Part of a small language model's weights: 7 heads of 128 (1 for keys and values), untied embeddings.
Each number is 128 + 24 x the weight over its row's rms, rounded and kept within 0 to 255. Layers, rows and columns count from 0. Numbers have three digits each. The size before them is the row's rms in percent of the matrix's.

# q: layer 2 attention query, 896x896, rms 0.0308, rows 31-58,159-186,287-314,415-442,542-570,670-697,798-825, columns 336-391
# k: layer 2 attention key, 128x896, rms 0.0279, rows 30-57, columns 336-391
q542 105:137114101110144143073153147073129127108135100117126136164080130170086123133137190140153147115177155154116149078137121118117090139084149103113138137113111153094129138138
q670 106:132149127151178152115077133126119117115164113090124079108115141129191146137127134108217101125125159150111161149149131138112120172119145084123091144145129150120120160133
q798 107:108124119106160117164128147174130132129112138125124138099135109140153125110123107095142115125136167164107113085156143098143141129158151071117107124139138109151135075079
k30 102:170117100129082120105112103106154133101158106161105120126170126134154144126131093139088126142123113093104122130114134133125143074143106148141131146135116141131146131134
q31 106:134146173116143118148146092134128190140132104071105123161150151137114126166131094154118086140124138122138106135108134184137091108146124098126152166135139133125146158125
q159 100:126097179114126100147109121118147120137174120127125128111147159143093095126124079160165126121167090166136112106114136155100121115113150117135136138167138144159146116118
q287 103:125137170156134142125137124116165131151095138124116141142125103112131086164118124141123157112128122102157102074129138138135167131164173181140125107102130134130141098135
q415 099:156145128116144168121147095119179105100087129120064148131152148129121127094101087097160127162156117116097137131117113112139090134106098109123128105127138130156122119102
q543 100:155126069149133151123117122134125132090101140120117122078135090101155102131153146096153077076111139121185156142130149156146163106120128142162149146123147068133126086134
q671 107:123116150175147132101110117172080136140125111113112102167126133094167090088144156160146105147128123121109087129140127132168153116109119157121103138120137124157135111115
q799 107:120140142105139162150137135122111098174113110149120128141121147106129128128105148138158139131111154141129139097119135137158128138140150099118123102118133105152157126105
k31 108:158127133152127096085096098128133142095146107110111142122110148144080157126165116137122132094132144126179140114166155106130092121155117128086106128130151092120124141131
q32 102:107122121133086131134121135174156125119160132092116133073120146168156125101129137126106139115167095103141114118132073131111139140170132142158123143130161146161133075145
q160 101:104151093109119142157097140155173144143184112110126125124123172165162141164156161120161152141121140102147105045127107143104173123149131113107108112137138136117119081144
q288 096:131107122118101122124103105166100128092139107147090129125128146098149125133129132117139130116162127151128099132155125142146107134106090146092142134096121136139135113122
q416 101:134155141075113161128149140106170132170128124133159169133122119127099146105102089134124111153102110144135102117155074185151163136123129145124077076130169161188079137070
q544 099:105123140199096176139163120135122146079121099127122139080121119117174118132129073122135119170139100155139117124120132109147118168104085143114107133110167149135124084134
q672 103:108094156087117156114169118123152131174155093162080144138102136179157132126103145153130186110119082109116109124118136155126124116110091125059153169122161116124128137130
q800 102:113081087117136114112177165139114150139125134116137118158139114140119146083097131134113191160164143145116084160115110128169127121138135157137161149094153142134138061094
k32 100:167133091155130129166147168127121110110130161111137134191101113102092132128139135106120125096118175126169119129131147101128130107088129087142114124132074137120160211077
q33 114:097158100094113154137107132142126189149160116099137130092131145138158134121130121128128104148129134182105173115071168136097155101134114147131118140163190156183092128176
q161 101:151133137120124154098089120103140123112126095088078103152119116138136117132108129139147109077168119123156113152126117102139118157135108139131127154178142075197132141165
q289 106:132179111132153149139164124131117163102122083150136116105106159127178137117152086162161105122130136107106142103100143107166114120130106135141117139137161150136153136126
q417 103:143123135174101167095120148141121098146118125147137131153120119131145106163133127133146131104147132115151095146149135102182161130115119115102104142111128144107085114116
q545 099:159178108131103102135145085106140140111143146146072147146134170112140141113117150084119132116152108093106145072104114125154131125132126117137131123167151131131106105163
q673 108:131174123129138105097102056151141123111138156140132130138122161154131075119125137152105138162139159084126101105124146100155095103123105110129119155143132115073133131133
q801 103:118133149125102140141117140115151126120148134127143142119124106109106094122189064161133090087127147124117149129060129109132157177118123097138111125162145169138168139089
k33 105:116092118093123176127162137145115153149099134143117100103110134146096164116086123114135181127137142149148143116150146140097150096138129148127128098140106120121126133120
q34 103:180147125114149131110128115096136149101134132154164087114125129105100142115101133124110147107127127098127123150113084164128146099116107095077153139110110121127124123103
q162 097:083114115070104152119127156127132143151132153148144094099170111109100107136112135092114144108114081073160106092127087133127145139137086103115159111089098141091128173143
q290 102:114157129093146123129125062092155144094108127132169115122138115176093100142155166138129167121140134105079107147137161134120105172140141089133106141140152103139110146170
q418 099:184144128114185113164095114130126154114110115143163152105142120142135128148180167116174157128137098087078112057124184150101125138146094111118163102136151083146111109121
q546 100:119170120103122126137072188144127163118137126085109130125112090138127137118103093123169154117129124090168123088091122103156092124123130107115108107120135124166130164122
q674 106:137103134117091139134153115082126113115084098100116164137120114113087111141116125108141144077084133123134096105130127144101109139095127123154139082149125114127121149103
q802 106:109133100055125108107133122121128126144097160149088099159147118127087095123104130120138142110106135113130149129145120121130150129144130116114161151107093109110119155158
k34 103:160103071175132111127170137119135154133145111152098112154114130122136148103129124165134140103161132125100112143141117166115187126115124151154127133136150155144129121096
q35 103:137150106084084164124128126143117162164099138105172117138165144098112168152091141143120153103136156089134125135107144146101123108140093075166108165137118110133074138114
q163 109:155125118046147114149128112127096093092137082122114156149184115126099097166118140109065114119145171161105125150126154096133106112137090135162076141125116156159135082098
q291 106:110120133104132142107146160146113139140137140103172118110132093137114156135122107137156120190154126138126127145083117121156174117138125131136113145141114098143124124114
q419 109:079109128136098151167134122095130096127118131115119148148110084149154165102130159131129161129161150072120134120123167118122111134069149127118105198159110123130148131115
q547 106:108106146128105140137156141138103113096154152116116135131096157085209143114116128126135099133135100148113146138176129125127117137126110107118106125173162161150113118121
q675 104:089142113095106102143140130117109175110130129099126163189133175129083150134095086168130169065140092148137114132146174158138146157131123109145154132107068155125146093134
q803 108:145117190134144161125107138143130148196131106106163134162128120131095114129111146113136113094102166097128069118155136115099107124102128121183180140123107110103176142128
k35 107:142150142149095181099128149125130181098108162182162116145134095165148135119152082143119093150096160108099155126105135164165158119177102146149132131147135093125136102131
q36 103:197119116114146111125125132116126117105134123164129158116173106108103130112107100135102082108135109094121125137142164111144111103114132109127128151135102166162133118134
q164 109:139134125167125100161109132152166100142139108151096140118143129100146151128128163126111143124134130158120149107149127138108125092093141144134144146107127148159149117102
q292 099:119092137145105129123139162134138098152092088155153098132118150182131130149122082100133120152119096131116135140128157070147135094102145112114104147117134107127149094150
q420 098:167126090153103138097143185101116087152126145147097144129117128118140079131114118136137154149116109152139103136153141140097138116127136133156109153124125171124105136146
q548 102:123137127120095090161140150130151142111110124141120106124124089102118143148107117130148109156135131145062122107131166078128100077124103134113186101112133142105160129136
q676 107:125129126078130109114160148136141131175124144174165130149148147096155155133141082126087120098132118107117158116056132143129163140112121108147119106136180112111095131142
q804 104:111162107138103132167112141098135161086130161125117035128168140103121144109163085107068099126097163112116172163167135076110150131088119113148108158144092130140187148162
k36 104:144121094123207144113131118133085156118104141141132136148153156136125095112089079056167131194159110164158114149143127124099134132183154091123118133154099133138158145135
q37 105:124158117154127128145123109088109123201132109143177146174097166159177110073124108156121151163066152158147148126120134101194071136149138093125153128126137117128150090182
q165 103:130146156147160113122115138125141146144139084155115131174076101168149132113100088090187147064086170125161134129110120108123113125108154146117137115156160183108115162127
q293 103:116149121171116123180163121123118138160127126162122141146177103126155125114165119152102111129082118106163138169146110120146115112110145146181130094094085136123154101105
q421 101:143145137087108105121147156132101171167174139126117148144165130153154090134106106166124093102101139115139171138092139152109130133132091182107140110085157148125155173091
q549 109:135118190120130179163116147100089095138138112110154156144109150119153114122119132134097149152073127129140128103141149150086164112100133126147123138096096045141151140157
q677 107:181091076122111170135103159096141135156154069137107150128103140109118179115107126135151131144115143125121094132127133108126102117101123108152125104127070137121152110140
q805 108:143140163122123152117108127106111113159104080168135124142150107086121153110113135154110159140088119149081156144176116134109089134135114155144189149116112134144108142095
k37 106:103112138090129109083168124151114131141100165139136102076153107133116113109116123111132107137138131111123109126138175130174125119158120139108131090144134123152129120132
q38 104:153108124122137058106119141137120110127173150140140131083095162158163123134140147098109082132184113119143113116108098123134138077110121135152115108165158123160102148111
q166 104:117134139079073093143130108141129149169147123142121107128167109132149167125099110122130132156140142085103125101175192116159163107124133107152083126125145147167132125094
q294 099:132097130143137129171147154110130114115147116120125138130179101147109131095156136134108135120154150145125102120147130159131097120136121107124133139118098168150104141097
q422 103:096136133108106162112131169123124113106181171139110147077132134152110125096150127155114124156142149101153118143118154128080154143133127136091135106106131098168167109162
q550 104:152106152115106170125139142100141123104135137134152080108182063160115160086125101084111140125148090088123138131107166126141123090106111164147144182152103110137096145156
q678 101:174111127109130127124152114156093128082068090150156114113112109123164123124164153100094166153111125138127130171156131134128070140106132120151141112142167144104118126131
q806 106:149152099106113119137169116123090104076153091162157111126146177165140135134110088085090152079137102118176114122132153139151108080132128114122141096138105110129119144121
k38 108:161123081172164136081098157127137123124103112107117143124100157105112134128137112120114088118077123151125141134132116139097108151132097141166157133149140129115157108117
q39 103:088169091106153151150136150142133117124102109160093121109136122144163088157116134139108104119076117130163111088147142107129127114143134085117099143130145145128103141156
q167 100:090154105138153142162066135160143129125124126129103142099128099122091101141142117131169116145106111115109128131105133131110093131112119134110122101113140134110082129171
q295 105:125158126127139163104150137174113138133128135160093167130136120161156119130105109139177104130116109108122111146126135145158159129125110117121073152129144138131103118144
q423 100:133105108150157146080120114195116129161126117128122172055131122130119132098117117142103119131128134113115098112173116117136114113137191140105114179120150111157157133124
q551 099:080140153077105130127125140158133137160101160149059169110144125100115148128147125141157117115117123122167070142131108135139123103118136117147140131105104131124137130161
q679 106:127081182096134167152158104154164107130134115119139160110109136087154134114110148181107135130151094157147132096162142112101158103153162109132111122095149139115118149148
q807 105:111113129143144161106123171131103134116113149140117179138116092129141136171116149125121130124132110166123132088134117129109169123174142107127143118143134133138131137125
k39 105:102102121127118063108123133091100154136129131167141156119144133116109143142170127112124110143160134137123156179127107131139125122148143109118069138143141133167122156106
q40 111:107104101110152131113161114142116127126134152149125149139143131128140126122146115160139142131126130099155134097124064181094100133151114132123097169125103121187105167132
q168 111:133145176158104134113114155152137147105102132099104145152129162129150137094150143131109119151136080130110120079132109131114138163148099109103128160135132104167103132102
q296 115:122151136076117175119134133107146127106103102145124162173153125161105141083144091078125151121158135091118123097140169106151123156159121119096112132111179099162109125145
q424 108:106137099182127124146153112134084122108149174116128139099117087137149092138149164140116150131126120147160076157153118161150100150114137105108148111075087139093107153120
q552 109:119143092177112116167129115103144109102121134109122178151102154132214110157135096134136129164152153144120134118107114095116140096161122148100118159132159127154086139131
q680 116:140138076156162124114144123113160073105125105147144150116133085067139107174134142115132186126143123124140134078125118115143151137130162108121091114144162104131120137107
q808 115:128106132120060105147131114128138080140100089102103117132123157112128126138149102139129081119159131159127104109123076114109106143154119122146118170130124090141109155158
k40 111:128110158142132138160131179127098126092161122127121172119132144160077105123122150112159113111097119160096139124118139128144142126074131146143119112136141107149149127093
q41 100:123130123104084141155146135101130123148112095101151127134142078168144070120122117105097124122084121131137127126133159141129173164129097129151152096134139108101133134112
q169 098:163145114104077129115117086096123118141127152138116142163107095162109089147102116134187114118146097136130127145110133118120090126166153099198149114148110132120129164113
q297 096:149096114150121161114082142113133112091122091124160135096099088129124138109108137128111137141112085125127155130116144120126147146114097124103121127095126125086107098140
q425 096:128125101168106114093109165129151115125098132101123168137148070115110126113121144154159150169141118100108184126114147119136125127121115139145113096145115144166146125133
q553 102:157157100146105130120143110131127147108168133120130109105156137107109160132088107163135089134132098115099090083132141106153134140130128165153129147139124114128063133111
q681 103:145100086115120146097130146096094134144141150115123124103106059117077134104146067146126139102141124118121088154095127101164182088133158138164148140115126137124141143099
q809 103:139091138112143139146126164102106174108113142159123120126126127137095146139118149087117126151132114124144122100105077106140139117176102128139133127140122088122092108122
k41 103:129165121135143121148120155145145113118111117106143176144116168114170127127140135173130138153146159153140140190143131116089126157161135159167143121089173137132106150115
q42 112:119127078138101126149146151106119087113142120129102124093160095121107144118098140141119103136105079143121168101131153135146109166098158139091089120143120109072134152165
q170 109:134103103123118112157125127107122136090145154112145121146130137110129133102111144111137142136146120182127079094112131124126119125123124157132123115131118086149150110173
q298 106:190127091124139105116134124133134142120151138129141121087165095134081090133101161159111100128085099130102135124186140141141127127098117119070104123141106108157144127139
q426 102:129138131074118154086134113084116111149140119137150101154143148143150149125138142096140109155115133097110135143190144139091102173081119130093135153149131128107151142198
q554 103:142112083115097162124145151148140135119159092116129116102140116146128088116133154123107133138104123099142124082119142141124136089096094151126136132154135091117106143124
q682 103:137121123100130107132152153107101142072128135144139142138128168120130137113106153169092150118156076146113147142128127144143072132130105113153161137181145101140132106113
q810 108:128153134100085131146151128115073137128144101097135119122130130124137114135124168154095096090077104091126145124141124114142145126064175124080100135214097109102107153157
k42 105:171119144082137144112140121140127086126082133114076147157139145148138150117139102142098145113109104155134121139165088138110104166122116166151075118115119166132138105176
q43 107:130152160154135174110149115149142118094149093131155115095129104171183125138086096178130102130092143119105097115146166114109125152148152128107120185164129118112159114103
q171 103:092172157099149156124147104123152138115131107139113103152138157174125160157114129077134107121082134105108102152158174158135099144127164145114116159105136119090145128113
q299 100:121129127161127181139119095148116140131129082141139115132140130146110120134120132130167109139139143140124180124145090168130141148145116108148130163134099123147092124070
q427 100:115136122136107141132128127154123153099093104138148106130161096128121088131114098069110125116151168139099117105120108116152114121145149092121084127125161134105102151124
q555 096:180126157187147103139110122106068115126099132163148126196127122119135120134109149157134115157149131130127162133173163130170120119111154096121086140159112130116120129147
q683 101:152137122155098119126110107153156159124116125144139143111110090130118114096108160107143102138149159127133143160141146161130069122143122161120105150108150094169143132115
q811 106:159135117110118160125134068140130153088137087114118122109099127107156094161142102186166155099127136140131159167112117135105138124093117127194133091143153096150119146130
k43 101:146121125150133125112139105167119105151170127075133133126114085093103137135126106089135175116110092135184075148133148127117131139122120133112110087153139159120098123135
q44 105:160174144119156102152123140102103138113112170105100135119174143088113137124121113149123177126172152134119134115104113107129137161130135087194155132134113137130148082121
q172 097:158165096098078117158147105086121138129144126112094149076122140137157115077115104143143130132124147128112112153120122135093132178120108145140134145122118124149090129137
q300 105:117095129089130127171169077118107123099153144132103133153167149115109132146078143148156140114185132129133118098137120117101107138139128108134159079100099147134090137121
q428 098:139177147143116124137168104138162069123099114140163160081130172137130145108121151136149131177154154111091119109159125126085139156083105130138122145134153089144144141134
q556 099:104136140154131093179126134112133147090113164102106151139126125107128134164122166136130097122139167161126109133165078133150139099128138059143069122098124118145123096144
q684 107:152168100124127082158193099119166131161112145125123138124112146108145139157122119129104155127129136164136110173143140145165149127113164119160110139105121160128112100081
q812 102:102094092099104121155128138102120137138072141125125149091107163088132120122114157131103134135149160094154136159133103117124093146132112116148129103111130130151122106151
k44 104:135111193166148111125111119155105122091140103141123153154127092142143114159164079092143125103105122174114139083104153088084170141091153162110134127141151146096117164111
q45 115:124106146157137146137141072148101153135094151128150125112145161105143135118086125141102115132107130153123131099143144061101101182147097128134129097113166164123152138131
q173 110:159173132141141153136149109169133160122141099170125156125144137145166196157113170140098134125159127159125157144134141120080134142145124147172134107091116116069139124144
q301 110:106110161114162177147139157141112117125110130144138118098128113138156181119109073101100136126117134162149118142120123143146132109143144145096132102124141140094147132140
q429 107:144137129114134148135132102138133120121108118139135140083088140129134127118134139127120090095104098123159139149157138135141142159133108114154159112140095142073106132150
q557 109:163109123142150102151113093131122119106147137157152123093174151111110120100146108090147113152125128175125099129168151135143139158145110118110123169125146159087124145093
q685 103:092124126130170125143159124141083141117129115149134141140119159140151091121157102156092163114109133153137152140122098134134181154121118124122133102115151106129109107130
q813 112:108137139113134136133161141109131128146105186166095122106108150139105150101086139135108131140153142089114113122165103093142114134131115104146117144140120128116102137124
k45 107:130141133114100095123142123098123145140154131117133087159105138110069129165135105142132166129139121167126095126085138116128143161106118158094079129121095114107132146172
q46 103:179117121126111112103125113165167108099099140133103127146161117105133084151166117127149136167150098096088086101105169141137097102123160146141160124151135140118134106135
q174 096:184092139102133109111151093189135141101094113139089098134149144144140101093133117122134151126121131138128116133152132078101137118129164116097148111137164167118129089142
q302 098:122135146115130140130147077145124105130118093134167099167099139116137088142135116127123095119098164116158118110108141105125121125107091109152089150127136167138136123108
q430 102:126099078164103085110141113135118121108087129136093128135137146112126164088095127094151106126118089165149147131110162087119087095113127131118108108126136130157110158147
q558 099:142129107103118076103139125148112137118133080146103118099149113089160098113145112167101129144147145114033135150116124105096148121117128110108134122139156144129129132121
q686 101:115111114128099147133162103088155168120144088085152100119156169108088125130142164131106145109137166102129159125135141103087122120134160108140111120102094175119120137114
q814 101:167163100091089087152117100154111150133138080142142119120134167101087100103115128113110107116166132130099112119108113094123128118117127134132139102144162145149150104137
k46 104:182104103142162133127104128116147126109151126085214149096103108120142162163123112101144106112113108117111106160165167177119140152149107100120144108159122095183118145089
q47 106:102105128106136095124127132149078120165106109083152153152145129140156107133121135161147135141153142146110085088106155127131175088168128128142126142108138128074118112107
q175 099:112132119149163091132093107130079130122132120116128150141129110096160155155103164152117109098121111100127130125117115117118135101110159126132123144145119131106126134116
q303 099:101163140159168116108135089158091126155130120087098112114129163084130109154115164120129122101144117120142133139175089137075114099097106117123117128151113102151141116095
q431 097:142159120151150162116116139122101118103138100115161131106113131142177155152153165144149120163088133127127186118113099128121110128133122140197154085091110145104160122117
q559 102:114127099136113107075130114093141094132183103147155139151130161142146126134123140134130146143125116134162133116089133139162129125124115138140129131130135146154087162119
q687 100:163116132129122138132128161114167116166140154053141139159103168106141162114152095168127137136106124074140078131100074136159111101135158133121126145157102172157116145118
q815 100:081136094139138140113141151146104088123136144113164143121086150109102130140102125085148169116135110144122129125128149140123083132134094121145134121139126123126149133169
k47 101:120144128159131116128154094119151164099120170160151105102108111146129151169157109132095104184134145150133130127083127124126149083147109141117132081090108129138163120163
q48 075:106113186100140145165114169133121116094143135130134093146160132227144123141117091130139107191128120121134137184150147096145122124103089142123115141145099131128183127103
q176 089:107160197117138171154106138110130139081146115137124116158145107204128155111141127142146160101127106106112131154157168114134126092152052125157110142118153159115112118088
q304 087:121145174080097150091144177154174139162111138138113131119162142171145150158155132140146137110120155107144158118115116110153164118137109145163072129123156148126132101173
q432 099:108185179113093124113173134111116137129163163119094151086098081159152099123105123109114118164086165130127117108149121116122111142122137140138116134108114122144145130100
q560 093:113129195099126128134167125117154153183150146137161139110114139149127123104132123118107119137112112115076124111155116155129116091159079147135121139136136121148161124132
q688 109:139140099118125155109106106099147148176131115150078187111120111161120159145136096097125156130151116123127109139107157101123097109146113136131090148141111105133122121121
q816 100:126106182118156132111112153110149147173141107175134139131134166174136101134092112077123167139131141140162134130148170147095121133117145120071133146079196105157141121113
k48 086:138147126137118109153137156116156135112106100124136112119165110099128108112137155177112142161125133142097125165086111135123063093140126116121139122132099124123133132153
q49 080:119141131107128166110095155126123122128147092130138113134096113044140098143130114096170134161135134107097117107132105105141114127123163110133101123125111140169097112135
q177 094:080124129113138109102157124117110125164119157094133130146113111154107110099141119140131122113113118110130110086134167135109129094125061109111159092103143118117120145142
q305 090:161169135119122112134123099082134106202116055172154124117141097120144155105135113111145086125131131115136114129097165120131167107129115113141154106135127140178118152156
q433 098:148094100159168104106096117138106135160111105133193089125118127066141142144147156143112158078136150106115151111120150111171108125093091140122142145127130107114160101128
q561 101:159116091104107117103108121147115106112096153096136101143123104113122176137127088105138096096106104138141134144137106139186145124141130113151158145107109169131123152136
q689 101:136118090167084127124120128145123088084090127135108132123151098088124139125127107105141149100128073117131129144103145128104136132151128083159143134137102170100141114090
q817 100:191137089168152122141119123133103091110185135146148141105135116123098167087146132117144115115121081170153141118149143129142124132150145131092147100110086105170120147113
k49 085:145090155120155168141141107150169097124114134118088114136185108129145118157101085147136132108128168180104143097093106133111129154116158136116149146123144135132139117071
q50 077:083144137135132135154140152138115159118121126179130096097095128177143125144099107111120136117135098106170130149139116149121148131127099129135104157108122124106168154165
q178 098:114129112115126136097125106070126171120126199100081152129125147135156127140161110137123113096118114115091126108122146115121170135056126125170117178124141131140128144114
q306 091:121106131101155157081080192135110158162117120093090164171142123138117133146102144107146116157126107122095118144125103132125132134109111138103108124164152159123138096174
q434 104:135168139063198101137127131135085204117135102061141140151165140153155110136149134142146146108117091134095135155133125099095104128092144131187117105158162132150131134101
q562 099:152166083080116159164145112154098164143093161109106120101156102115115073110119104130115134145159139098136117160148123135144143113110138140145109151144146152106147079180
q690 107:121126150135125171116136135116123132124111104127107093128103116111098061107137138146161094129122096105106097161103117128081102110122105139112189168115096146119144144168
q818 107:074131166126147150137147134144147167092133126142127183138122107141184111127114130136106123164183117130087131107140152126117126124150146107165079149124139131117162109173
k50 091:139133144136098161130112131159128108125121121126135115163133121129103128148125163154149143145117145142117123164132112134128133123143113152159110115130117139118111151143
q51 075:107096088132136104119126127132134143101084144093140162157082098083120138084120138109127119179099068126089154079099156085144141168100105122120104057121104122151194121147
q179 097:117187114119104146117132116124130151127106095158113123101156146099126100132104100124123125145142098119110109129120122115127091115173103150139134096141091131102097180152
q307 085:132095147154117152159160143103147160144128099113124127128141105092126108121122141135122150178127137105119118112160172167124129120131144095142122146052086126150126132105
q435 091:151139158144099140130118176098163127152140159164111145101144188129104126123129117113102129119088157159129117135110050140126075144147110144098117082121119142129126148117
q563 098:158112157106123122108117132107096163094101135121133127112163127152142145120125128136116154144120122102124175098126130103128123130113109123184150087123084092102126124179
q691 110:146156101100153141120112111107114144137097127110090163105073133116097117167149111125106156162162142170116144142147127176158150111133122119127096138138098116165119136140
q819 106:143134138162153121123111165107155127108115144138130131147112138115127097139110188122127176127154128109071160088129125167131104141138162106153139079111101165128134123137
k51 090:104141133126147112082163096137115166147140100127125133111139123128127068110151104118119101098121132099157101104128138126144097110132142134160144181142185149092130090118
q52 070:098145116109184154161107109115078122105136152126154153142122129172142121139100166103129137165144124136133135148092123124124120110155097152163095108153101148142144147140
q180 087:162083118108107133142107116130063139155130119132105120148096120155151149125138132138140083139160121126146129110138147076130142102132175141177115155094098118098147126134
q308 082:095113140136179115112141127111107148132128094116127124113121157123133159112104153165133106133111143117113165126113140152148143111100161108121125167129153125123155118136
q436 098:133108142115120133118137137135123162096121119101152133125122096131154088086119113109123060115139136143123133125130121169153139162146164121143106152154136094091164161096
q564 091:120138107118118105170164146156150163145138155109132142090101142196143139129137099170108100100124124102139099136173112084182112096145112103138115149116153170123162157150
q692 101:135190089122104144147136107131127125095142132152083145131097155131080122142139110098134143104173106124165103143139131121161125128131150101133125109112124121115181149104
q820 098:119121129110124159090112176114164123132133140161095133144080180125164114144147177115128131131112147110112102137119115092169134158146141115117145181113119099159162116148
k52 091:156082081101126162162136176122161124113137121123111119123085085127150151147099108149122131148122128122118150140140132100123116112081067149168125122131087101089127114131
q53 087:138152130115188119129135084122084148088148101146118141122157128104157130160157109146106131138120101142123169158158109135126163127110119100107159144112185160154137141096
q181 102:154155101096151101139146145160129120142132108136152116149126132149145114152119096164158151127130119134168124118144128151122154122159136117122104159133134170125139128065
q309 100:146131097040146106147133136066145164152125136154123123153123135133145127099158145150101112128139116157149149166137128129096146098110129149154122170133124166119136114136
q437 109:091174157137098127100131118162109117128130101143150136164117118155114143116144205141147171114115155096180148137137107145124153158164124160123120121092136093116109117124
q565 099:125146113130095080102066099104143147162143090125098097127132121140143141127131151159144137124119139146169114155128132065164166150103144136180112158114174118131121147097
q693 109:123120158162128105127080118126146122119108128131148104119132130104121147108156102128107153080141115123108113095084150150150114119089091169101135081136119149162159114124
q821 109:143116129113161135151098105142145084140125116141143143125121127138120108110159154126145110139142126120126166098161153120141093109177149149127135168121102131122111139100
k53 096:154106149130099159125124095144089122145096080133133196107124136130156144145147126121148113144149124132125123146148139106124108149133106162152127106104082150124103149128
q54 048:135109103140103143123127093126172145121136151142151068165084107105085159100124097130115107149094123123116152117128144151118080121140150103149137136149144111109165111150
q182 065:105169109129140102122109152140119146104096141140161111118112134143098131118148095117128170178112158153099135119104061102140120125164137132136110160119144104130131104126
q310 074:135133090138115159090136142070120125140097168113108116100150128081095132172098144120136107129111129168139080089164119175139135106088129109147089120133102159135138128127
q438 085:152109125134106126139065146124156074127108157155103127114144168120162122109100102113144132137190129149099136141120109150091105097111128120085103094126133121140144166119
q566 085:142130153159126138180151089100126152100120123116107108121140121122158140099132148149170126095133124151166145100061148156110135073123112109119140132106127141090087104088
q694 094:104126087104147139146114119110103116121098128080144164116099121096127115158118117103143098126153150147116082112102159172093113118106122098134135200143147152155141108119
q822 091:100167071140121161078153154146124153120115163132135137110079141122145131094097111136129132136122127151130116098152187158120097101134150132103111115126171081141137123120
k54 085:113111103118148107136118086169139113140122128102159148143104117159114119137130175142139132148157112139128110126148114116168162144143156139140155094141114076149159153149
q55 072:129115116123083125119119113143122154134156141161160108171110103139107057134094162143117129124104101122110137154130122147124073166159160150111124117134162126141124099104
q183 089:133150108155111150165134144151148164113099133125143116159085082140102099108137134132146192110142165150157123149105125141150124168141142168175160143114129124103102152117
q311 084:091097106144130145104130127113122141112123122125127089108077151147061084174163139122122131081133172120114175102171131145130129104078065127109121094121153156139150119129
q439 091:129124134152130106119116126177171124114139138078167126135158137141146088158192125111113137187118128110097139133164135145152132111135147116102138128157162152115138046129
q567 090:082129102139113124152126137105152142106118166110153099112148118093166108090130105142085147119115128098121121091151104122147103133085095144145093154113142102139151133129
q695 110:130119137158134131146150132153127151113109098122155122125148200116104102138094135156144137116118098128108152115106127117169117107129113113082123123140124082115116158130
q823 096:123178122134089114110166125150123135110140150091113130121122151121091122118127123111139119107129091106116159130134103118113111140086118140130151124150161115134120103104
k55 090:136120156130166109139133124129108138143126130136110088119106165102153161129126101101125131115146104124138083099145157142107168103168125106175073154162113120154142139140
q56 079:089101118128116109118125121092146104121087124117121143111140123111110080150113143096139114126123141096104134088122127119167096060126137140119092119142118153170129132138
q184 091:087145135143132142112071133137125153126111153138108102094156161151115130134119083092094113122138103132101113117166134102126108102160122103137140122128106096119123115091
q312 087:135092102149160113145145081171150145152132170109095138091129110147148121171086150118115155143115167104108093115163164118136116195130129145117132094162151143065130139092
q440 095:188096121151149101102183144138131127125128159085104165099130118138141132148139128085090143124164116133115156158140090149130114131143164120135126090142060139140148122120
q568 100:135122133080152128092122121119113134136081119140098050092114157150120082079091134095133110147130111122100135169115156114132123105107144134109116130158095136155118132151
q696 106:119135079134100113153119097154146100143106101174139123151126133135133138101091137152177151135124087130126146131154109131168113117128134141139128098171114125125162085130
q824 104:128126145155153127152138113088143127116136171090123153117115119143111148165126118106084123124126156129069132078150140139104131115122148155072176114138128146119164130155
k56 096:123144170130089118130095145117094147086118111145147134135136151091131181132155126164138138146135149128084149109103122131088126168117159117125136125088156137134133138138
q57 056:108098124120140112120119108112147163125088133120160098123109120107156116132143093115107104130078114101124144102107166127132125128106103099120154133118120100125154127154
q185 074:113133125093121116133122093097129127147112150133153147105117144127096152141132116122128102123133139120135129138127126104143119113118146132129110109112118104121164072154
q313 078:143155099120138064107083138154166136143124126109131106156146158119108082090126113161126154130122134112100128119110145147168130117160148117145148164120154134162154101137
q441 089:120125115135125118100138105093136113152063117180117113110134122153128096131120144113145136115125154135118113120105092111112157072138133168156149101146151165152110169129
q569 087:074141126078138159146142115158093146137149108124072135122116171179159116131115109093121132173123132119152131138126164099157144130134165147135135112144134118157159118119
q697 095:124120131120114138073140117158096159182148133115111106073062136118140106160154118096110101129140148114134150128153229170120128156106124101146135156077129088090178098112
q825 094:104084106064162106098177112155143134126108148145153095135095080109126115124107119122138124161104164109160155124107176159140154109133121119118123130094147118141148110169
k57 082:176111066156170122111147154112115131111101143124128130149150133107116130128143158132145141078118125127120152141160123144105107079157135093101130138155141130110128109150
q58 076:110139128131168134110135093166140080149180105096114189147148125097143176137128165088124128098151084153088136154125157086135121110150135101163117136122139133125102143130
q186 095:109115145130129133173137142132145124086096121143132108126124149149137092128110170124127123087194120126121087110132135122112094111111150141128150129104120152139148126138
q314 092:105161125131168129142173113131114133120174125127113132160151169141132132113121115090096064127136101152068105138173127127134146074129110114131153136165113141162080130123
q442 100:104135140095176135085114146151119130117081160083094115095099132099135133092113102139078177135139106138120111112121162140144096118166139114132139126124107148139134176112
q570 097:093129095076085167155124128156101096071127147140175122150122154132136139107108140112164119142147150129124123155158171155157110104139129114164152145133143132147138118141